Each number is 128 + 24 x the weight over its row's rms, rounded and kept within 0 to 255. Layers, rows and columns count from 0. Numbers have three digits each. The size before them is the row's rms in percent of the matrix's.

# k: layer 8 attention key, 256x256, rms 0.0653, rows 5-57, columns 128-255
# q: layer 8 attention query, 256x256, rms 0.0683, rows 6-57, columns 128-255
k5 117:112120155145122180136123143107142132188103125121150078121123100128141126061166118138121079122092122113129132147106125138174106132154123139132119157096114108157154142148151094119132114092113130122130124125118128130082163092114113088106116130145134135148130158126088139137106123115113133121076128127075099127131159154156114112136127093122128130108112107133150093163163155148108153118145
q6 087:128124130117128098188138152139123134137123167162088111110127118159181137123130101141103087162106123113102120138136111150128119138115118130084130135117103084135113113165097125145103152083123124149134158162123076136120164152083105116140088140140116118129138124115140140160106097119057144132113106149119156101138136139142128138125157128121137104091151125165134134152140069108130130127141
k6 098:139131106151081104138141118142155143121150154120096183119145194153106095130133144136149146129158121091146122075117137132119143113145133133149145118091107143079125120101131122129145087125136138093176131120114161118147109168109102106141141108151154150144125105100123094118151133183135107141138151128153116135165071129097129148152121121124084134147133122131107103069102141118197084145110
q7 088:134126115131189062121107106162120150118112132144099122090108126105109153122132154121136152192145131118158132074118136158123143170178121138141161125153126195160138102077116100160103129148130107138129129150161149136095134127130123141098099117118172142112112133109117159127098135184153113141114130150158129110115172116127105125106110116100133161113099156155122151135113144145153132130119
k7 081:193157132126086135107113090164136101113124179106063149121114101130142130140111136146126119104134103128092089139070158166114127119150146113149150122159142073100138126124145170095140151127149138068153171115167140117193138129079127136130188119126097115102126138106161132130158105148127087151142117162134100118142151095141146137114129110140097121129128166128115094101117133128136128146159
q8 083:087098118138116086105097127163110110110120146155096131099127164104173146152156086098111130125146132196098138120145140140102129131125105115111141127161157123108130125125097153171131136117134129124146145114163120151147155141077138120132145092114134116118108130119114104071123131155117104143108130137139119112133153109129092139112137131140111165101131132157135134137129119121183133174131
k8 079:153146135136126098156177125119117180174094102114120099124096104119114130120126174117144105138102104140107103167096104171147145173136120128120113113118114121111146111136159134118179106136163129092152159097145121127091179134169125127157106138117106111083099133152128189126158109198124114103133082165144104097118142135105115129146119115111155128180134136125135153104087172162158147122117
q9 097:134121084114152139082112126191166101115078128089136118088128120141107166132135114109142160126120151113140107111141141138112128129152124140130129180177148145139130119095134162154104112176125088143110090121134142066137131093135099116086152107147130127123143139155118087115089147159126152153141125142109127096095157107099141142113139105115132134144118121121152122119115151148142121157110
k9 110:122118123103105137154146106090141100095157105162096098149080092117147155116122111135117110109134123132124159194139106128105079134120129077136158128114131133137115118134091123102103151140143156145143134159124108153114179141130160133122130137125128089104123132102124118142134117064129134144133115097105129159132172091167137100115178135099174110102139151134142128162168109097078148090150
q10 118:111124148164081172146127125114142156153145127132173124123120123146111105092119109146124098112104137123097121136132154115133116124095128139113119125109109120159131150137119108078114131144123166100148133156076125123151114115147158141150142135140159107149161119146122144154161116058127153118110117111097134169136091166176118089125096113144157069135124111078092118150123112115086110105150
k10 106:151157205113136144127105132187137146142124136138158160107170158108134104119172171119147144082100103162179119096105127136115144096112166163111144106157163095157119138132114169126118148123131089157132113119135102110157108129130130140134115136095116140133129099130144112089084149093175137118133160133160162145146127121110188137140116168170118133156111082109116123109143132083129126181120
q11 084:082086113139124092139128137142121110087144122134106147148175130124145131152140123125123136111131141145117078152143117124142107132072106139161109151117139116087107074123097176124137146124126141152130145110135135136121172133112119112126136091136099112101127118132139114129130127185123094152149154096157131123136118108096119106145154114121137107073176161142142142110137127128182145154124
k11 092:095145134122115108144151110114159119160112125130093141092107109147125134101092103166141110083091143098110161128124107152187153168146122119098116139146119108127159142157138108133100129142135135064130156142102055095174103140073134120141124136130119103155100133155121142112144117150133138140128101144118088111145099157159092117135123143119160116153142067113090166119165164116155082133145
q12 098:131120125124189052077121114202144153133138123138102131079142142088129168119140135091132144150129144111141148083138104148119156164155103153120144129137125177116159107096114084168089112114127099126112126118132158138101123126137105104120096096128164142101128116130101142139109140162128130164112120145144138112126156125108087133110114148080097175102098156160138158122129125125170121145115
k12 077:167146151111118130138136116130129127130120134150117097129080095111153136138070139174112099144108132113129114187097109182178089140107137118114079129120148090094143125120113155132148150116149138130119170115164104110117146116100134146126127113119107092073124181121141169149108093125111088139124106146114123114118178169166132157124125102103145134129150147139111131091135137167122160155110
q13 083:119126133178127160109106112131148113099112066104143171121173145100100166124123130119130155118114139140165142126123186091117135098155131111098150106130144168178134128118146168109148096163127135116118092120122126135144110127143127112140180100084136114137141169131115108085138157118144134103159140127141111164138103137123115135103126100127136147172125117076151149106113170119157116137115
k13 111:081133133103158147133125145101108129107137085139159071138130087110143149111173098099099134132094141142103151145153145076119104139112144111138101152151152127153121137138132129114111120128096140184095108138132162154083140076142126137112124136105123116102144143145141134173099127084136164106115124111105145134115180110129135073120162134144145124087099150131135145198158136141083164116139
q14 121:154132140124130163154091135127121149157107142127105118101144107113126128125135097157134117155112118107133154139100117118155121120131138123117141086130143134185166171157130098124101131152141143130151128167113098148111119128105137151119104124095129149130080161102136150175140125063107156078101100125100146145139125179176135113111117133118138121138106109114114130178171102119065129070146
k14 116:107152169141137144131158141149135159128107066149125120108140107136103110129145150113137100119137140140144111139091139163135107095110099129136105133137147099079107096107187149136146072101136092137141111147140108084104137127130131117139159105115132102118112128134151159109103139156136138119170135084116122086129096185097131116168112090118103116165141108090139130104161144108168141167123
q15 102:148125125168131139154111122168133127106119082151176147113153165134130081178113160138142141118126111130100074116114138125104158118093114068092125099146149100126093136157118179102131128116134144107139136098140137126156141158077107161174111107117112120146118171143121111111164130104154106110195097122138138125132124100155132115119135128125156124146133139107173118089101145100089117181118
k15 116:111164125101123145116111162078115133175111120117144067123120099140106109107119115145126130107114166134095159176147160122145109141144111117120152103129157118154121179156117098164104133148097091109152130116096117111127174088128134122132071164129087148122114135125107149144078121114114156093098098112075107151152152148149143072133123118100182121121117125138139119131124099133120139106151
q16 107:144139177149095154137137092127123156152148145134137134163093146131145137115128113105116111142117128133148166132088164097120147095108123108106150126096067165137131115097155119099143117168143121079121145147107110126113101135127177122122132151105146085146150208128170132135173112109138114140124125112117106152138110156149143136136125107111152116164121100141109104123152102121065124098186
k16 114:125133124166152124141076133170127144133102138136132152112182130093090122174170147125137170124119163134124092053114142102078103094131108169126110144141148108126132139117166145121124131133111125132105117086152129128084089088142127125113149134107125165142108119137119139098111133140130134122122150133178149099164121062065142123163114154156082146134100125126113110115078169150142147145106
q17 104:114101122100099124159105130090149126139147149152120102129097089169135105138151065127114116085110176149125144141156088139123095141100148163158121140122110099127087154155108128119094140139131147140147142169126099145133155123142140134123114144130116094115144157111155113169141119099125167119106104132068123155105134152166140122132110131178138087146130119108116112149155069105104138129150
k17 106:170110179153129136126106090133136120102111159107065147100130106106126139131117148121176133104114136123128145132086128182162144112147127105134161063145113101115091109128108135144129102121167112107130146150101042115159119161121157118144130114136126116137115119128108123103119131151154134117156133106171101125156059164178110132110116127119126160176138106098117175102176138058136119132112
q18 102:110093112109098134154164152094095163124190124131130126204129107141147125109142151163142133125120120128091109156127082096149121154070140133134126132094112111121123130158120122127115150121116164137114162100133123164107132136113139136140105141159108131134105117140146176118151099150109117136094163103141148143116119126111162138164149155120132088106147106150100121157140122116130172086091
k18 127:152154098147136087146126140121151164153100140112147134107109176157148120141098157148120103137154146115141083086099095162172161151151105174096106150098101146104134136120128118159154088125127111087137152106118130112144121174110098134129118110138126167159109126117112131112143125205117078151104132141153104116166093153099074168134091116118116128156133108141107126076091132155175102133108
q19 099:161103137131164092116119115194073152124136143175091121077145160097167171140144137117130110161151124125168147114139139155159167098134067127104127150136102137106131123127117142161102143096111114118122131098175136175076150137105117099165098103131168148131103134103125142121115126147095110131129143141144131124111142143124095155109123148103096173097119138170140130122143117119137150147143
k19 066:172151109147120099120134081110089147096155157130059082168095115132139132119135104142110123169086115147090114154130131176118086131105121099131114099112120116102121115142101121122147134097135169132136189124110172123085166123092162149134132117133124116087121133147113162128124077174108133155145129128113126132135137120164109137122109113081149124107159190152118130101151151163114162132146
q20 109:088089150107110106124151095142118158170147152111094130092127129138135158097155091116113157118129112143148205111166129083141114154147124168139145110096114158172173112097152116124107128168118135100146133162134140126126129124164128089131143096116127141145170130128138151133160112136153156102134130149107134156146127139102106121133149142140103123153124113092111147171147122156135092127110
k20 120:140134090163136124154100081129118143134106165118116136156126102075110132121126128166133170127094144136137146122103135133105125110097103094140107122146141124127120116142148155092124128137148105117141129169180095154118118175100126117105156092139099069124148139116155128125139118141095115156140146088174109113139105112124112145124137130145119149194078153090113107106121195105139118152096
q21 125:137100151125141066179091153124154162131129179106100118100126120135122112077127133161147138170103142134097134120098107139107105136158138095114107085112135154136110086128108068133119112127140115156163129152094155126128110079139134145111125129132169132118138138133115153147139130143080117093145101124148169105126129128149111115142097118132159112132126107147115126108112132159106128093159
k21 127:119124177121149156120107094130118138168127101169136085073142122128134135146178168098101142095142170139180140092117143121134149082107128178075118149131125109138144151109143129149124074141067109109105117127108135088156083156134124128153127083081156137176116121129150083114120135076135140111110163113109140138138142143124098136092099117197124107140094130102148139159113108123123111134115
q22 108:132147158140135149063112103099131174155148124170051161099118123089122121118128144181136120145144127110175205089095144119139150129157110165104164107109136177125194140081123055137068089119116155057080121138103162126101098129126139131130103115098158126141115154137085132130130129138141123154137119107121117137144128183150123118111116144082123160114113124167123124109185133096126108082157
k22 132:095138142145151143147104197151133138129108097124170091133144099117108129107138122132112129129095133127118114139121163125132106121124119120129083140147155104138133143125154128080141102132120115173121112111138145092051150102118125120079107108111103116098129125144164156155115124107100151112102107142103148085116146135125155078183125113112156126134100149097164128172135157139093153177135
q23 117:128153115139075157166099123108131078129136103118172169134133135128128130179135123115143134110106124138111144111107147124072127118141122096084128119121169104132130131112136168083155117166162146126131126131109128149148138141160109109173181088068123090129143135127164106119155126114171125092123131126122126147120159093140105115156149128148136131139141119057121127124106142164086127136138
k23 090:079118105149138169156115164094146140141134133083169101120149103109044116116133136149159126048125130159158169109157113072132130132123092125117149159116131153156094167127124135114114131130102105113164103142123126120104119139120100067111126129149147128173167136141157122108093118120151151111124088108103146098145130159129108105157129142171091117114130121122137114162102137101107134098120
q24 103:143144155114157079099104140129149107128136131124082132112109125128109137124149154119131121136118125124149168076107149158123128131207121097123131122145152116102174108132077090163131089113139088147102094124110153102139124135140112115106122125130139161116137097124102079152066163145140106144124125149112124116119140121139103136093130091105114159133134134137134146118158136132156104119135
k24 098:109093139091129151136150155124131120126150076132171119126159138111115168087128088135113120123131116130141141138159122084133092125110130147142136154162158128142111133150117191133108138131118137165153077094149153132107141115154119110096135136091125102103141153123159099171130148070157140088120114136101133123087188110099169123105171117154141141090102112117161099191152097115094148126145
q25 087:109160153150141157155116133103161120139121155087132117138108129161081151112133111152108147131113118105133167109115139109118116138150157124108143104132135138175165156147135103097151095151142123137126133171098119136157098120137136129148160141082131127141135135120138103160157138077135136073110125160133119138130116115150136089117111105113143108163123109099152142168136155145101116103108
k25 075:075139137126126199134120159144157129114119084097125126147182102113108114116190153172116140089148131159160131125134118112111110130121109151137156163142149119147103152111144146131100123147111117152111047115153156100141125106152114118141120114145115163136146116150167098153083168126173195102106122106122130106137125115105120113170149111154113117139123091074140111143154139082162135150093
q26 089:103163128101138132140146177091153118098114125066139115154112149151085164109124113157116158123112133122134166153119153118074116127158112128121125119140174172166132113104158148096119107155117067152157110128146128130151139088154118140116155143097087146157112127079116102067111144107128121073137114136145121119132124120139138094142123121155124154091104130096100116169127149159104133126089
k26 080:107125073118131143155145166152145107113126072111158167112125136106130147119160111091161137081180102143150126133108109106124140125138115164093149176136154163129131133120163149127125132170168125131099102123126153138128128102152109121146167147128096158134121111131149108143113148123145170129160108135154107119155117131097160152148126142144123089104122099099144137166100137116174143136128
q27 115:158110137126081137184107127162090145093143123147167135164125139137145106119145109133056082143148102103065127129129109095131150083111120107118144167075098124143139121102152125107100158184107146151119137147111129108133102135126146120115122154146146100152114114157145132130130106086126142140084116107118125151115136112129129123146142144130155096134108121142098080133112126129087153113130
k27 129:166167084094137077135119113145150140147125173109120139120102136114123121151078125178136150137143168096116107147109117160099145111132116152123116174093121136092143129096114143130089144098113134102134143100134125107172144124129145122141139154152112139138091154090072160086129126161070116157133141133145124122130129136144118145152077124133107145109142128147122114070105128126165131162109
q28 126:124133159134141139117113147139107147103124157110117115129120147161110163111117140138111171167144124100073149120089146146140141096131149091109112097091095137121129152159109102117154088140131100173122143119125132122168085120127148116151131164129161108121105126133163106134170127091099098120139121136160102123095125131098130121127097141130165115166110104151123112166135150143109082150166
k28 119:102116154118158134104149104133109113110146146190105112134170111156121117123199149118111096107114111136133120102150089111130131127109123137095155135154103093149103140151116105130073148105114143130111131096113083122117108129169126170142113151110151173132142118130117095127111131138160190106107134101118165123119121107125122118117145180149095148111149115122135156119152129106160158112118
q29 102:106099130162081152126080107145091129140129121140144154137143134137147132129119114141111125100114150166117148165159119134149146085073119141137124107093107117149114143142150146123148119151122165152152131162147080119101088137113137111116137133092138115109125132116130165130153129093120145131127125118071128140132109179133165112122129153131140099137108116136091116121129122069122122180162
k29 114:121150162111098113130144117098133095114126141144089112121139089157107099120116115093137119125113126135097116149103151111167116132138147041115121116124100088099108132120138111133103139112138123135114160152116098082151142150111144105150137122118132082057162081162135162078105121119121184140124122149122101103134133115107137071118184105121092081129130140147123135103166131129122136100168
q30 096:113114087119099165098169138102123135102151121124160131184135092105172069162126168123134130112149149135115081127133109094147102144069140124137099139124146084069079142129148151111128150114154147124145143082131119128137115127120168139139175104143106093116140131153132118095150124146140128153130123095150143127121124086114147116129143136120134129119172143104114095144103143100159142152094
k30 096:136116155160121076134155123083110165142126153155150162126116208150132122111139143100137111155116106129112114108131111135121178159118121172113128108120064171118148098110108086142169121148147119104189182118100089153097143183131115143121141134150148138137135150122103140138154119139125067146120125108141118135136117176116073153113124151123133129146155128175125133101117107138133103077139
q31 116:144116100166123092076128126148090167112122150123108113139134139106147154128127161135139083126161136133178132112177131137161151111118096124125087110160129111116118116115128111154133108103114104127137124106126099116123122131144100081093090113162138157123132117132129105117082135193151115157111176130134151126130133127091114131100141124101080170071128112163120135150125127119142138114140
k31 106:137135113137130124111110080115096125106128145137102166169138112132128127169175081143117116155166077147095110145140187071098129149122113095145156144147099144111114108105154154088131101134116175114122109137106145104146119114107189145115181113111144093117156144139136114150120131131135129137163091117152110109127118111105114140111151127165111143104103132116131113151134170185114137135143
q32 110:153118122137127123097105102209074144117111139167089138060139139120132156104145160146118089135172156145143161083121160171158140105125089135104118116140111119136143127117124113148099147129110118103139108130132093109087138139128119109169111106140173156122155127137081140103089123133118146158120162117115134127100118201153085143081117098102119140107121126152136153141118127120096116129131
k32 137:136149131116114128108081123150144101112129109175084136138137092131058112142122097147132153111090114139093134156130167118091061113122148107160115139178158098122139112145132178067097145124114123169107122139146141105107113087116156117094124136072107104096126116135145172138101117107150177102139141147114149103130166065127183128159128111133122128111117173108136124109135148113129160156127
q33 109:112159144134154130100118110169144129136077161104146118077109131093096164153145114120114124150120153112179178080132164150112147111118104122096127132148121155150140123106133132092136107151132082124115118152145127119123159118115146127132108095118156136145132142100113100126122141091150107145141125120121123135116116152150104145111111110135124153144110164136158141145127149105084108160163
k33 081:130101115120140153108111114133137106135109121107112108153158085102122119164144083116138163124133101130120127117121152066123118114149138112127156122171148141137151122104151112070109149149124132135096078155150082152177088086147111107114127152126107108127134129133142119133121149102138202113145160159130130114118149092123129133128141126172144114136101126123155128179125113133129147114132
q34 101:096152108147124177120138116147134119095121106127148137165138091055158068169126152136136140095146120139129094120145135137138117139061112119112142116127130115116091096122163162125145166131116126098137128123117100119108102128107137147145149125129114100091186122111083167084112132117122158163133131106136151142147106120137118124126122166124128102110156164144116110133088163085124123162129
k34 111:141115161138117097133092117093125125159111134133139171110166134161140095154108131123162140160078107136109083153089141129095100161140163142148106112142121129133124094114122107154177131150138144116124145114146098149152125133116105147106138135132079121083149095123132137138140112127115110121122118147131126124139136107093125161128126131107140124139114118117091101096110080187154119124116
q35 125:072124167116137094111164122092129161078117148113093128147126118088110113126096132120142121139145157148151128111153112106148155093089124121122143106147150139111129112085143093124121127132141119114137152139166142170122131123122132113078118093102132106146120149111138135084127130174193121157124187122152150098127119135085129137137139135106116145119152147152116131122141146101130167104140
k35 122:122127128167145145129071120080124113123115120136107153107127104140135122154149113091113129125116123139130124103113132130147108160168084144127095137104101162122120130132184121148148075115140149081111106126103148108112114133118088113108134091167179159120134102160124118149131117135129152110123112149131101104162101123110078161118116163162129116142143128123169128148080154190136126147129
q36 093:129092118175082159122109118126101161128152133168137140162127144132175075136094098095129088147164127134105081155127109110149124103109141119126150153119081122092109105159122156163114158107141160068152149108127117120093101146111140109129112159172112121121126115160104149081172098177118126149082123113125112125161100153098148161122139104138130085103130111158123140110119138078158124130108
k36 069:155141127153102102117089116144127134108118154131122125158117144162094104155116148153119123145116121140153130101141126151115099108153137124162099090132123089112136104144066098101127107108126111143139215112107081083099107170102178171104129116108122131116128140086130139114096071170131075132147170148154127107140118139135120149110133178131125156149099144175147109110125167140107099145152
q37 112:133188174144133104116183126117141141132128138175130127075120165136115145125120164090123112127113162123156137099129159195137142184143129135104140142120117110125129098113097114123081111092136099088138127137124139125132161151162099150161104127162158133152139143107108121147120141173144101165142152165123107139121115162136096153138127139118098125153149132159162163073132122134131097110148
k37 135:103086154101106159121070147152129099086144118113150125139129079111120152112167122153127089067115078144165153109143114119151076082132121155156132117152141119142144156136083147119146123139146124163126092131148124116069090125159124128073103138114180138127169113130168120143099139131191145092125131144124125100137134129101111152100142161138134140106093134113126152158122141083113158129117
q38 099:137154152137161096086144131130107154117138136172092143080137136126127147135138183135131086139139171145138154116148158153162151136142125134129111100132109105131120103117121109166092135063123114111134085130154156134128106168136087134129135103135161195110140118117103113111061155146150116139141169121118139120141127152145094129120141120118085161125134137195101149092139104136137124107126
k38 125:095121134123149163117113155154130131111148061111138126156150080118116152103161115163119161102131085133136148150163119110117079114131121148151137154156166121156132144139139184110125147131124151161123064129143161141099140095139151128104110118104116108090136126142173139178115150121161162081098124148106132116103164114135172134129135110123168118114096105097154139165146135102121169188131
q39 116:159159167127170115094100132130135123159111146118081148066129161126095190124146142163105153146120113119161202080098149142129165124183123136107136111125131138167195151114106086119127076135152105119088091168106150132148120138140115125156117146114161141151129139139136100163119156100152121127154120127132112122102132137159094127100104123111136138144111121121169140148173108140102102115160
k39 071:112124126095156182114129140154150116116121122085109092130153062112093145117161125136107135109129141128122140143138109091122109130103128094133132206125165118148114147118179155117104175121123125157107010128169158118130155089142103092108118129125085122118121141144142126141126173115111187118139109130097144122116185101116131091142137090116117135102145120090117108162128133124118156150117
q40 103:107117163136102125139102113197127096082133129147130106140107142131140156142150139098095108163153109123104126157094137132152133088119118124119183172092096150163137118112118143123078195165119156086132157137167154167099179154116127172141111110143158123167103127095114128116167106102128134127107111131149087133112134147129118148126108102140122083124126163153107144105142156125095120110121
k40 091:149123131113120087116136122132132141145135121166102107148123122146094120118090123163138157114081156115134162124178131180112080121136134142143124056143145093106161126115109114116135122100111110119158175151125074139100127117158131126112086159130161116104128129131128146075108109168127142119118167151128131127102110127136159123185106167140145132150150154163125141085140124122137148099121
q41 117:136158139114093157102124084126158098131151106144114135076083118081119124120127110109148069102113139103138153120149117152157110156117132111089113148136107117097107122104098144110112124096150154095127128138123097123127104159101136155118141127114136097099145134154138093122155139128207136165140098081120125156147134122160104151087139145139113117167121134134143107133133148088121101135153
k41 133:125111171103124146137118107110158141156157139148145123134126124161106114095136137137125116101122089122147122152150126096134135107121141135135170082130109161131108156135048158137139132121124107114207101142135090149130156205141137128119148082107147088130167165126149143166159148082194165088148094122108135156124132152145090099097136140136171107132126115098128125129108116062151130107118
q42 111:183141120135110101093118123124158125156149166134089145151100143127104139114115115153142127133144083125115146119103113113142130141175168112113141123152148148128166135161112089108142059110136117140087136105125157098166136112109167122106109142117149118126125159151140102166145125124119127152135106148130128112163142128146140134083117098137108153150132092115179111140161125140133105097133
k42 117:124133163132139113135179135155109156087102128107198071140138148150124140112165135086120107135124129131143152122160107084147186136145121102113126105097094120167095146148156107135114128124147126160143133119102115112106117143156142153125112101104139153194145159117111115100111149096146156126159141085134181131146139136108133054121134127136073133141139103136124139151141149106122138094106
q43 101:126129127169095185146131102111131142127128079164164157157150104112158118096132059136154124139140101142088102169125113081135120139129137124130132105116145124117136148149144130141143157132135186131126128119111099124111063123112160130135114161127108081135164109148126157107175127131156154126086117129122120165147113109089148129135117127124126100112114082145115093166090157108128160116106
k43 085:105137136163111133154109119138150121162134109144151133153134117181102102185113142123162127122142150158107089145106123113134134123100119130125107117067109147166113140165103150113156101115148097118119200106128063080124117126105145156167136103140083101112123103130093152099145085122179143125151095120184146141170106133095164146157179146118126123160124143123138145101107134096123124150121
q44 099:097112085121071174153132114145136135095155124137184121183115124114157083133122107093145110118148135109104077150125106119130088118075131129129132147114114107098074117142160143130127172135123141111132176096143106099112141117079142126120130119161094079111160120121121146094165081167103140166111114140146107141168120119093152134123174153144121086123140146133122117128083172106146142168101
k44 075:126130142143102089135109121109119142121125147166140146140109162165138125152126150131148102127104125123156127088116148143123122128156142149133129054136094127113133122135072116125147092133142117110152242131117064131122072185134141170128144109117182142144166126120134125085108070155160089123120152127152117140128083136122112158125111178152131109166124136137128139094127135103149134102120
q45 099:108135141143154134101138099124097179100158112151094184127161143095139121136147153116161110089136167133129128108172138157148158117086125133136127068116117120110124083095159113148120109114104114140138118137148141141126085148127113111117139116092156127108161155126105131088093155137170122143132167115138148146162104163120113128106160197113108154145148145140113154104152141134136133135147
k45 108:078122147138151168144118159128128134138131072116133079124165071109115141118148130096119145082130106149146139155145146089130110112121122117108129157127140128146094150145166187146117134150140141145115056137146155118122136122132114103120128078126134117112156104148142137152108169072152188101088122138106149117120143099086127105124145102124147106122092109095119121147112145096123154168121
q46 122:143156115130094152147112109128189098107113081107162148120135102094155117154122105163146112109122145132135080152125126102112133154113116105109103125147116129126102134142165190134163106083150133123126120113124103110140118109094108148128154127115085108102154151141128148107129133147188125109153105096131150166154168113151091154142130108136125137122143108142144136131118104086119171146120
k46 119:139099134125165118130122130135135131128130122134131200094156114130133130164105152137174162133167143137100108130157120120123143162134140150138168117122132206123098105129071154169129111132125124115141130103132111174164146161095160141152135114156100135098159154112133121172162133120143114117128127117173102173159084129173138157109119176121143114130106120149105112132110075119139099161121
q47 098:137160122143124127117095142145122143111133128113106117131138175116138092150080151089108132114135125160171108097176157175070130116124122104104138149161169162107094102113107171093131074134145117127151106128122144113149109132152109141103152130158134137108134133149185100085120127190124102142135132158137130110146131136112104139164117149129129133156108101131117112092108143123128122157147
k47 107:159110106079127129106117093157113104094146136110106145104124104119156150117133117205158145143150081090121119177124112145122126098117100122143134140123144152113096098128078116175104164130133135125118119098143110136140131167099155127108159144110099122131126140098102117138136122134090131114152135107149151109133115140162127136059109150143113147098121101098111141152136148110120153160102
q48 108:120123158115147098124130064140142131147126124171145147071132153106154170165150136143167110098110142089109151102118099118106136124115145139103098096134105120128175168123100111113163079115156140135108143153104122113136124131094093133158125142057159117114119158156144136191116133128160105176145144126133138144149151134153127181118123165117107136159137143144190141147162098141115119135158
k48 106:079129136117130134134172151123135137094116144144128123119112097129127121126152128087145069141113125159135149151156142094133132140118159067135159124098083160154084154172143204157091122112150121126140113145142133164126121115107105120159117099149153124187167151142158142117150112097168166113105109084128113150127140115086084048138145102133137110104120135117066125130143131088135158123097
q49 107:109111128112106170131127125132145095149121128113109135141103111111124132117119115082128175122117126194153157180117126115074076119120154126157141156147161126112123164135145168149119171125148160136154119138131084162128153109117130132132115166124085139128068084114124145170157133094114135110089136155116123135087147075115139135148118075147142119132109139098089138172120148111150144135095
k49 106:134119109118092130149161128079140131141138138134130158138080178142155113096099093164135170185164118100084090133074106166147117124087143135113110126075131163063119106125087097076154106134156177131129157105121122106160150111148114123166127157165092138115106101101134108124156118138137112135152127140162088121182141151147145155131162125102133101132132142112142124121143102130107142089141
q50 090:115158120135131120158131148154146123113109152121105133090122166137107118127090144133156092079098152108152153101102116179102163126087089094104116144145128142169117094115118169114139103140123140138179128137109069099108130157122136124112117124118135117076099149178173131126142135122136092141150123152112130132095116156149152115141100162085140135139135112127141130093158130099094113157134
k50 097:176120122118109154145126089114137075113151167086066099106104111122144143105121083072096085100121143120115137136130149125145142125141159086144165124134130154114098137131112127138113129147136145115132093114102149154139124135124123112131163124102143143182147144138101101134140161114165162121118136131120135093128136110143074105077117124117103110095112140097113121133145142155134116127127
q51 119:137176124131120115144179112115138105099120158091114152135103137131082160139131087125118114124096124132186175135152151120164122170111107105139157171147143142141119137112155165114136092117085112163142127112158119140147170129130145135090108133119123112158131140091149103108106132108097102146139134138111128124168127136121144107095137137140123204091113097121123089126142107159117146117135
k51 109:115107123148129142102155110156117136095145134069118142107104126142174156116091105116150140146179122131117153112121103098150213107164130100115142102109126134142123140138171104165116143126142124112100131159105117144145119143127106132125145111139144134137103173121051146123149135136086106154187116134153115119134161150175137113085133177130103094130152104154169095141129140098111098116120
q52 084:125140163150184096086152104100110132134135147152061158098141132137115131131131143140120121092126137105155152076152142135138181102150114140122133085118125133121149114105126103148137066117128105132142088146120135151130101156151117112153157129067191134138130159129120128140084174114158116142159135108124136121126112154157110127106144181107137181126142142144120139081173096149136123101158
k52 075:098133110125133161137153159143136120131124102078114104113151107090120139104141105112108144138128134141125138151128139111137141136106123111140120199125157136130107139126187162135112166122125129137116018139155197126132171088108094079117128141143089116125121123129112140172144150121092175132118090144097148126123168106113123103127138085092125125094118123110120100149127139134125128164125
q53 101:164122125119110122169113153104147111175101147104124080129086133150103137119107121143119145177108105147134119144110131103116092149193150111120137175161159171143153147138107132092124135141130159114133127133119143115162171107149149155108122141141130139140084112126146127165148117141130117085132095144132132095101153093142134137156108049122143119129123101087145123141113137157143121126096
k53 105:184130104109123113111157116156116131135134153138134144118090181139164128122120130140130138148163153116109114124108084129165152137112120141136104134103133126111159138138132104127160138095100130111134190091089121129134104127128163141149109140128132177178079152114127107115146085165140070157184127134130124135168116164153154159121103163124079176131157120140137167130130109153137101085117
q54 088:120111109116058153168135140136154113124132107097202089173108123131133119127108101094146141146133122132106073181098105089116105153130138115129143159113111134117128150160134135133165157144162159107106169102129113121129137107108135136104130153173072094114116096128143142114172111160108127133107098152145116120163133091097135128149152109154126084118115131141133089156093169115134147134125
k54 077:117131143144123089130108128116125142111119137162163145142120158164158112126131167143151091133137123142151128102140126163129137148161125162121137084117098139134115130124061105137158061117130121104156235115101069107114097174125143184152147130138180150126147116131147125088111100153168101124122143113180111149146085151126111144123130162149125118168125127159118145105115109110135112102119
q55 108:111124142160125144131134110129104174089143099143131131134139149134182079089113122098141093108151144137128080150156111138149139095132109122111120130116122110107107100124144120161124135128121139119157110106142119087132082146146105145132141135131122140100123103190111149088102143160130133146114114115136124128138100152132135127149154149104141121126131110145121126081096134130145138148101
k55 101:142157130100097157114114138204138104138142102114115114116132085097135142120114129151112127101138128124145149146144151117125096124121097119147118180137171121116158138142151180120139152146111125166109046135156194131124156120108132099103142099106095131071129137125164106154149157097117164128110137170086138099118145093142120141113134083091107116103101124097132130138133120099107149216117
q56 096:112120129117100144133147155149153125119180131100132111151094118111097132104112120085139126093155130174150098181145087141127126124084140183084182159132116151135141129148154172131127139149136099124132135121154137151121177117142138123121099124132086120136109163110115106093161140111106145143086123152144116111163109143100136084116152156130072118107141131129118116135161117083126142118123
k56 090:137084136143100110158112125115124153109148112069093106113155156147176148131113164123137123105143115114128110112160138182139121168141121099135129116130142117133129133078121081155127076126123164083157150134109118114105143156127122122147122122184131142083128128100122110146142150183102142139097133135150134116132097126143116176162171123131114128142122108138128141093126121144140133112163
q57 089:115111153125118118130170116121117134066155131137093126138125143134143108108153136099144087079123157113136122143177119156142139123108138152110144147112103138135123109102152129154123124127073118116134127120170099112129122127150129174128161119106128122132085115138116128103115134123147103148115108138141138145162119129108158094102167170113118140137123122146130134063139121139107152122118
k57 085:164161115117135128143135127184156141155118127096111108104082113100175124097132119137107126119140140150146135143176158134110151127103103106099109129115172139128159143131131134125112139165121156137159086160117164142123197153113120106113118125131144134121129140126127162171145135115089146159119128130112147125105109107199106116136118103072151133117106129091134114123110174104124114145091